From a checkpoint of a small transformer trained on Wikipedia.
Size: 13 layers, 2 heads of 64 (1 for keys and values), vocabulary 2048, 2.77M parameters.
Architecture: RMSNorm before each block, rotary positions, no biases in attention or MLP, untied embeddings.
Training: 140M tokens, 2138 steps.
Each number is 128 + 24 x the weight over its row's rms, rounded and kept within 0 to 255. Layers, rows and columns count from 0. Numbers have three digits each. The size before them is the row's rms in percent of the matrix's.

# down: layer 5 MLP down (transposed), 320x128, rms 0.267, rows 128-158, columns 0-63
# gate: layer 5 MLP gate, 320x128, rms 0.288, rows 129-159, columns 0-63
# up: layer 5 MLP up, 320x128, rms 0.27, rows 129-159, columns 0-63
down128 099:128100101168133098140101113119142131125193139107087113120117095107133147110127134075152147099116069103124109150115177109144089111110092088129140130121173133111091123131178096088148094086108121
gate129 097:136108119127113109105182088141141128135131121144156132093112152104091118134111158157130100160136083132151136133125115110142115157115115074103144142155114178138143124134126086127127149146158113
up129 093:144133126136096135101123121154148097122127111160150058098123200114137152121141150128122136133120099167116137151144135130059117139110110142079123159156119096125159177175135115145105121124146123
down129 098:113093156110118142147120116097146121097131090086118118138139120085117126173128149131131147154129105099112139141103123148116143157146169131124120154170115116099122123144138064147107169145139107
gate130 103:115106103114127129120098132139147140108121095146163129127145149113099136102116088128100094142153097133119167134145108138067116106159176092105100124115104128134139128174167155084118093154108132
up130 107:122133136080126154128119112157115165124146120170082131144096132127116118087091141088120131115133111136079162123132145124145141135108095112140137104146120186110104120159148144141119147109167138
down130 101:151151110152117128100119097119098125097096151127088146138135112138121088119132112065135121123137158128126099114129120117118098126150140121120151108083140106144138130157130102136101116098128156
gate131 102:157139092129122067142131093119173124147147141175144124123130156170171113086121135159148092106164137160106143085179136125139136080120159125145093137112121112150148115137104152137140122118148130
up131 111:122118137092135114142148133119158081125117153124124126122148096133104096099089127192103135084148117160084141103154106114178116115131122118121154138167104125128115073113118112105162148138167109
down131 105:111147117103124098147122158112120134102169113144133162131127124155140122145142098088170117133136173112114121132110142159102182081132130112187129102096157135107130144138127149116093175137129121
gate132 103:140136133170071123131163128204167154108146152106121130155136114171156110135145118136074107185172103115149141116083131114123146124151162128121141150145112125147109139174102130098132128136123130
up132 104:139125106159098152132150122110097095179124131133115107150092132096102168076132113149166148106149140125098091117135123131106120109144085128175145150163135147129158150133156144121097140102101119
down132 104:138146128023120107133090131122144117119126137104142120136125129138075209112099123108138096109148150119108111125178114107132128141119133129117121112128123141132146106096126128131187108125156141
gate133 102:129146137113100163115154137108095095106114148149158180149182141086146160099132135149129152132153137128146105136119114131150117163139179069107126147135113104088130103113133120140115118120114105
up133 101:110169101110135159135109113123082085151163134146129170152142140155156111164119125130118100141125115128117161116143159095161152115139153124092097129151128108129122134107107098098122128142132103
down133 103:138134128176149140164118141132157141106087122161131131114129141133142103110126087119136123134077104154153109100125120162122099082135141063138140135164128160120147148097112132128128127150135142
gate134 092:165143147100113150141160089117147161108115177144131145158126109140122118126108102127133105118127176157096123099155180138144117141114129117116141114146087120084129160153116103139164104112143114
up134 095:114114139136141125104144138128118117126123135071102113112121186150134126129178138105119141129106136166120118166153133094150169129140140175146127140114123112135132116097165124110106124095149177
down134 096:096069116114133129109146147148162170146172088136109111124089159135178169139144082115122146135089107104088103134116138106112136159109148162132173118133130143122087121148109164128128166118154109
gate135 088:155109132142117100097151136113104139102112125141099150158127142132134096155157115129105107142108152113097138150141133114152150127144152149124150122122122080117179098119138137144129153120079141
up135 091:127154142103053110119124132142102119118135143137141117143105146111103095110107101087138139114154170156188117124101135139107174126141137128103122099140113091168091132136141159123148147135073157
down135 095:137118149115155148083116097123100124124085168124159156139154104136139124153117151160139103109130138135151152112117094152158111151111123102124132100126120101128120129137079125108149116136119067
gate136 098:114145152122116160125120121095099152130124133136141103134105094092181139158141157096153145125139169121088154156115128125129113099187127130100132134153106159101098106126065105157161131134160124
up136 094:151159117122139120114123143155113127151140116118069131130105140161092128131137157127115086132127102094129089172138124108133099135110110140106095137160128142125151175151150145106135095139118194
down136 095:128112118167165128158131153103111126130119142149133110119116172137131115156161143118100092150103139132162171125151096107098169092143140136071145091102114146114145147105123135111096140127165127
gate137 094:185118115105112094134122122126095139123138084101164141128108139176132117105113103114120137183128127153169120109113097073138135117102165117146114093099160137117139076131120140118147149092152115
up137 090:141156146157127132134103109157125088108134169179175115190108104117100133127147148138125137144135118140164133119155118123171119146104140127092110082115108106170097109123093128165128106153158175
down137 094:125154140150144110173112132133117134125169093098148107138110106106141133123129132184115108150131160147114108105171176111104149095150097109065116105120138125126153147163175156132085110139150097
gate138 108:115137126102124131164128121121127134102106125155121115132127148139110150112127113128110077088105138124134088157127117125112147162116156103132148109116139125173133134092146147139170116150122087
up138 100:100161129135111116162110159114128147127143123113143171084164115124085130125138126147111148134120122109165109114091121199148140125121154118132162136151113114142157114080132165116143136135134087
down138 097:132116120093162105122128094136137124128145147171151121137147171163145138139141120165156089126110128140111146131112132145180144140129116154121166161153137150130102163083103089134110123163108096
gate139 098:132154186086137148127153109132072115081100158132104098074131140132145166137114135127145138155146149115122110097137127137104113119127145144080109095136090057153121142112147109126162098155100134
up139 096:130105137155123148108095138126097141098144113117105140151127092176160115140097165110107117118109090128114098121123176126149136124120136091188078102087173128123135106103143092160115089117129106
down139 102:162134114164148146132137140136108103136142095128066142151153120085160164137132153132164137121124181103121105095144100146148100094126157140148152140125159126134159112129130083170106127149120106
gate140 106:099140151081139097116179119118108124121131158148158169122111164123100130117138147074143104120144126139111153097115086142126096129118137124091157118106124130153130146114080126132121094096109122
up140 108:156114099096081125114117130158128147117123080127171154119119141122117119126089117145147115161116083099155078169147134134156142152121128138102101104130106142110151122145167148108110154112120132
down140 100:099111129140131177137106164163169107147122107106118142133114165106132089125149113146132128115133135109087120125139143160169077130128133147139112107163107115128075114094167124105105108163128150
gate141 104:146161107122100102123161145087102123132105114155141113092113143102086126095164064133144136114150106095116111112145127102084093177148150110156127113139117129121134167119110162151145112133130109
up141 104:106087123170089158147119164130130134134152152104132152108148142095166142184146144168137127150111117155178131172117105148135117132139133144077105103148143135136149164122133135103120155106089143
down141 107:152165126120176108114122148117098141152103116120143118131105152135148120136119168181139137141114153113094133149096125123140108125118115102123089079155164122126155145125163157177140124128142149
gate142 101:155098091095126127098114115120124159141120176102121092067125115120158109124147142132136093162150125147161092104117164127149106135112112127157137119132167138117084139171153164115156115135146157
up142 104:134140144133107165146084099134111145139130178125125139084147107132148137131102183148138150153144100084156151141166122132155145133116118166117086149129120125135142150108169105135161134128166141
down142 102:116128118133095128112134120140108157096140125070130141135154142138107152159124130151135086145149122124156127153132117126081197112150153136123098118108122135124126182122100110111103141141118110
gate143 088:155131127077124134104136098103136111084120117169131155127143127165104167104164131140109099125105122135118159107112133160119122148138147120153109142153182109124103096095111093098109098108095134
up143 090:094161149096139149128109151126126102112116117134140147145130143172140109134128156130118135136119145133151126101146164149089122105183129113127115174158171097114100116119152081147125141106102084
down143 097:131125102189105132114078100097150125098109116138166132119114124131098171161153138091115123109122100132105070131143141117139159102139180103112107141155123135118150100114167135168106114104186139
gate144 114:146129153109157125114116181136120141143152164105120129116121084091080169082159121130136152106106169151163117145127117147128098109120127084111119126094143117105104164131132121158118139119134155
up144 112:106067088144081161146124082155111114093097145109123085151127149163138131111104145160151140145125105085086094149144160159111129096117131146106135123128138122132128177127118141129157113115149137
down144 108:112157133171130106118109125173107142110129145135112167095116161121118117107160137136090159143107123104102124135182101099133148145184129081103143167147135104146130130142144103112136097103132122
gate145 096:135102070161121208125137090135149141143139144110134088073133095158105118144151130140129111099141115140105133162146101097141153147123105106111120132130141114089129152115130114144114107125145120
up145 103:111122115140090164121115126050135161117153132103126133124130098136146147139110144127167084135119140122111115103097141113143139127160112109128157115116138158113123149121156140170134146127140125
down145 102:124089141122109142156145134123122104153148173086147093134128096144122144156151115093096112142120124097128102172146135122128107143104090144128111119139114163144145089154132103106129158172124140
gate146 104:185155089131122189120132129091095108103132134140079136148168080108156138164130138161139095121120148127105103161089125117158089123148122115125113142125122156153098134136097131098163109141139109
up146 105:151116097190097124162138103140099154131145138151108111135156151149130145133119098169071154122108159146138125141099106127118119116156128125109100062140103149112115144125185142106162108121117120
down146 101:129146179100126114149148132143132088087122119132120146097155136099144107174170168146105106142143137137115154150123121151121142151132094092123166156168169116157092149118104173077120138086122156
gate147 109:158150112082143102103155118137124116138140143119089127121140167064179120140151138168096106108126095149125128137118112108149099108168168104183123143162139148145157108140136112115172128168135086
up147 100:145155121075127151112147115153121131126130137142140122110124132186116141081148132138080174149105142105134152136131116090110135174104110138116155122112191170130157111109115121111151108158151059
down147 110:141093106175112106161169093135162140110101122140114107119115128138168121120123124156150149177114154116100105119106087108071147158091146119143139168116132152118143118124131134098114075130106088
gate148 100:128148060114114140121128139182131145161134136088142152123122110127097120087068128118081109125123128098093110163150102149138143106137130146114166141155096072144097119165126117114142139100067144
up148 098:130113187140096134125126142091120100108167106110146124126094122102087137116129120184149150145133155155114107129156114126126145101110124113134090141142162118089172140108132131088146135142128098
down148 098:158139168127136116109116126123117131154126141096149101155117130151171119144094106124119097147144114150069144134132143135080125143119162131151122139066158119088135143090146122147134160124179165
gate149 095:118086118123145124183146133105111172115126124120150146161117142094127103086131136096140118109124153147145183122155147116112104124127100125078107126114096121152117164122119138144093124107160145
up149 094:151150099101130145102157108147126100165099117121108105122089139146113174136147134122094125131093090115135116145120128123124109123121103129189132152131144140124106130130121119126176157151076151
down149 094:154117186125119078130143125130114105128093160119158098124094147085148123091158162093109145134199083095130137114145101122120126106140124102123092094151073117132110094125132111146085095130159114
gate150 110:098138156156121146189151114145143127149115120124086168126124126117120126096100128092179141102087099138160144124134106139153154108152136087058146085115166106117149118060132203105135155129101132
up150 101:122132141105123140126138115139157110125121126123109143134107145129113070093089157115137158138088124127128133099094134115122114111133196118143111143152179126113148097114122137096157132144161098
down150 102:138150124127104142142134154134162137130154103106121154145136162146160140115082158086179162111140135117152137125136164147118175173150091136140101137124110131098131157066086102102154124141176168
gate151 114:070126089159131144126124144121112127126128120133087123146119144162162138213127123140091100139129169147094159131112100089197125093168117103167145122114090123108129156124130167165134081129131140
up151 110:144097120149120114105101121123128112092134151121140121112094120091140115173146086122166115090156166139113155152103094103114131087105110164130135147122075131131133108106115161164125125144116129
down151 110:125156141083112131149140127112137101091155096149181084080116163131161106167159125135145078126110120128150145126133146101132143148125075126122087105100105134103104100140139145129140125159104109
gate152 097:129126136099148092107127116115157159119116166124161124135127086160141138127132132155133115119118128125157091152116110083154126127124140125132094119097136118144078147101107177124109157110132134
up152 094:132077123110119153120086129120128181113087135119150079114131140142111145095099114126106112165103137144141136081118122148095103105123157129093129108110130151073067083125093092096134145095120124
down152 097:131162145077094115148117138140089104154114131113111116102126177131111170099108181128114137108144145077118123102149143110146111111127078123104127147139145119108135152124157153122116142166113100
gate153 097:127128130133083101123129111136142136123095163147084122157153124103086133150099132157147131144108137091106170124164139128145101154138148115123110094142093139147167117127132121131098092114082100
up153 097:126150133136156109101132132146124130069119150134113139102062115120107153103134116131141165100095141106174123126052113118089164132150122093107114118116078140149132069110140107120138091130119112
down153 095:138118138116109126121093085110134126114127093095139102095099164138121147119102124126117126101116139088113131131165131099084155158169124139135115107166107125126104065141142148087124129152143146
gate154 096:116131107158117086140106084114111110136104170127137184112114157071095130157123119132092144137158099102120178138089122155109138130151137089116138137153144094142084069148126133123090120165067142
up154 097:101131134124118146121112135087115137070159178155102117123117119185101120134108152155145122138134118080102115116145127138141144142167119149148156179118078094086127134137113147105109082106163126
down154 098:168134108126154119098141087136125111136127111124161133162122121135123082113148140145084109123107136148150130139145144150126103112111163101144152147132113103154123134127038091114138085108102144
gate155 097:105185092108126160155134134110090163122120087120116178090168148128099114105158160071100103144094095134159124144127155132173132127138100129116161117106144099112132112126164161085136109096118158
up155 097:098123128117126118112124085175129096144107115142161176133083162167143123123065154098116160147111138107123163120129157125136118135152149111136114119108169111160106113153095113095123144122153126
down155 097:080105128095121100199129147121107100138104126130123125135156170152142125101116110129133154122116165129176131146130131093151120117117101129102131115166124140162142128108105107170152118072125150
gate156 108:125104104158133093132131138124116142151157113138120145086156137115123180127189161094138112135114144116125166144088154205121087168189127114100101129097145137135110121159097119099114133125075130
up156 104:180162200120102137091126116137110164163146134121114100121123185150150135136151122163153117112092146134157134149147128099158125143157161138138113087111110110168174165165141123181152102160119095
down156 105:147123103054161133114149119098139114133109141107091151115143121103093131167092127164128125124148121141137142117153126121169149135178169122108129115123119168126104097106141149135126151101072146
gate157 098:132121096113107080162097165094098095144142149132128119149115129125106095151142119145145154093114106156126117098153143130109125082123106116166163127115121184098104132128139098162144100113110146
up157 101:104086127135113171117159120096108120111141123156120131128161128109149169095147141093118141103129198137142099123137131128067095136127173154109154119115095103124115096136133150156104145089105146
down157 105:108114180190127120157122121099138143100115078133097110108149135095140131116140138137087097111124175105158138126115108113090120162132126135111145156110091098129159107143146156114140152118092162
gate158 106:128117168100152115152108144107174145104112106135121140153147070150099099170144134099136080130136134133118165111106122149118142128119109165149134119124126160114104164127101126123129152145105128
up158 105:128108141152123142126121152142146168126141163138089120168114077124131173146150121097130141126090174139136126124101104115145137090118134154138141069120095103122129134118153145149160132102108147
down158 105:119109179108142178133176124130108089096101097137138140159135128154112111133126149085126106175096150138102132145125159151091116087107112123107150132095110131124114160124127101144119149143139114
gate159 092:138084126113134136119112105164146108123176137135098130083088151148136135139130109177120116142136149166086149079119129140144140128164104118097114180097151082120134096120141160104156118120145120
up159 089:125132127144066125152131121118098159128139135125128122104164109175147124131152174108117132127112141123138087146119102139117103109136159153134088135135144110175095114127121111129140110173113112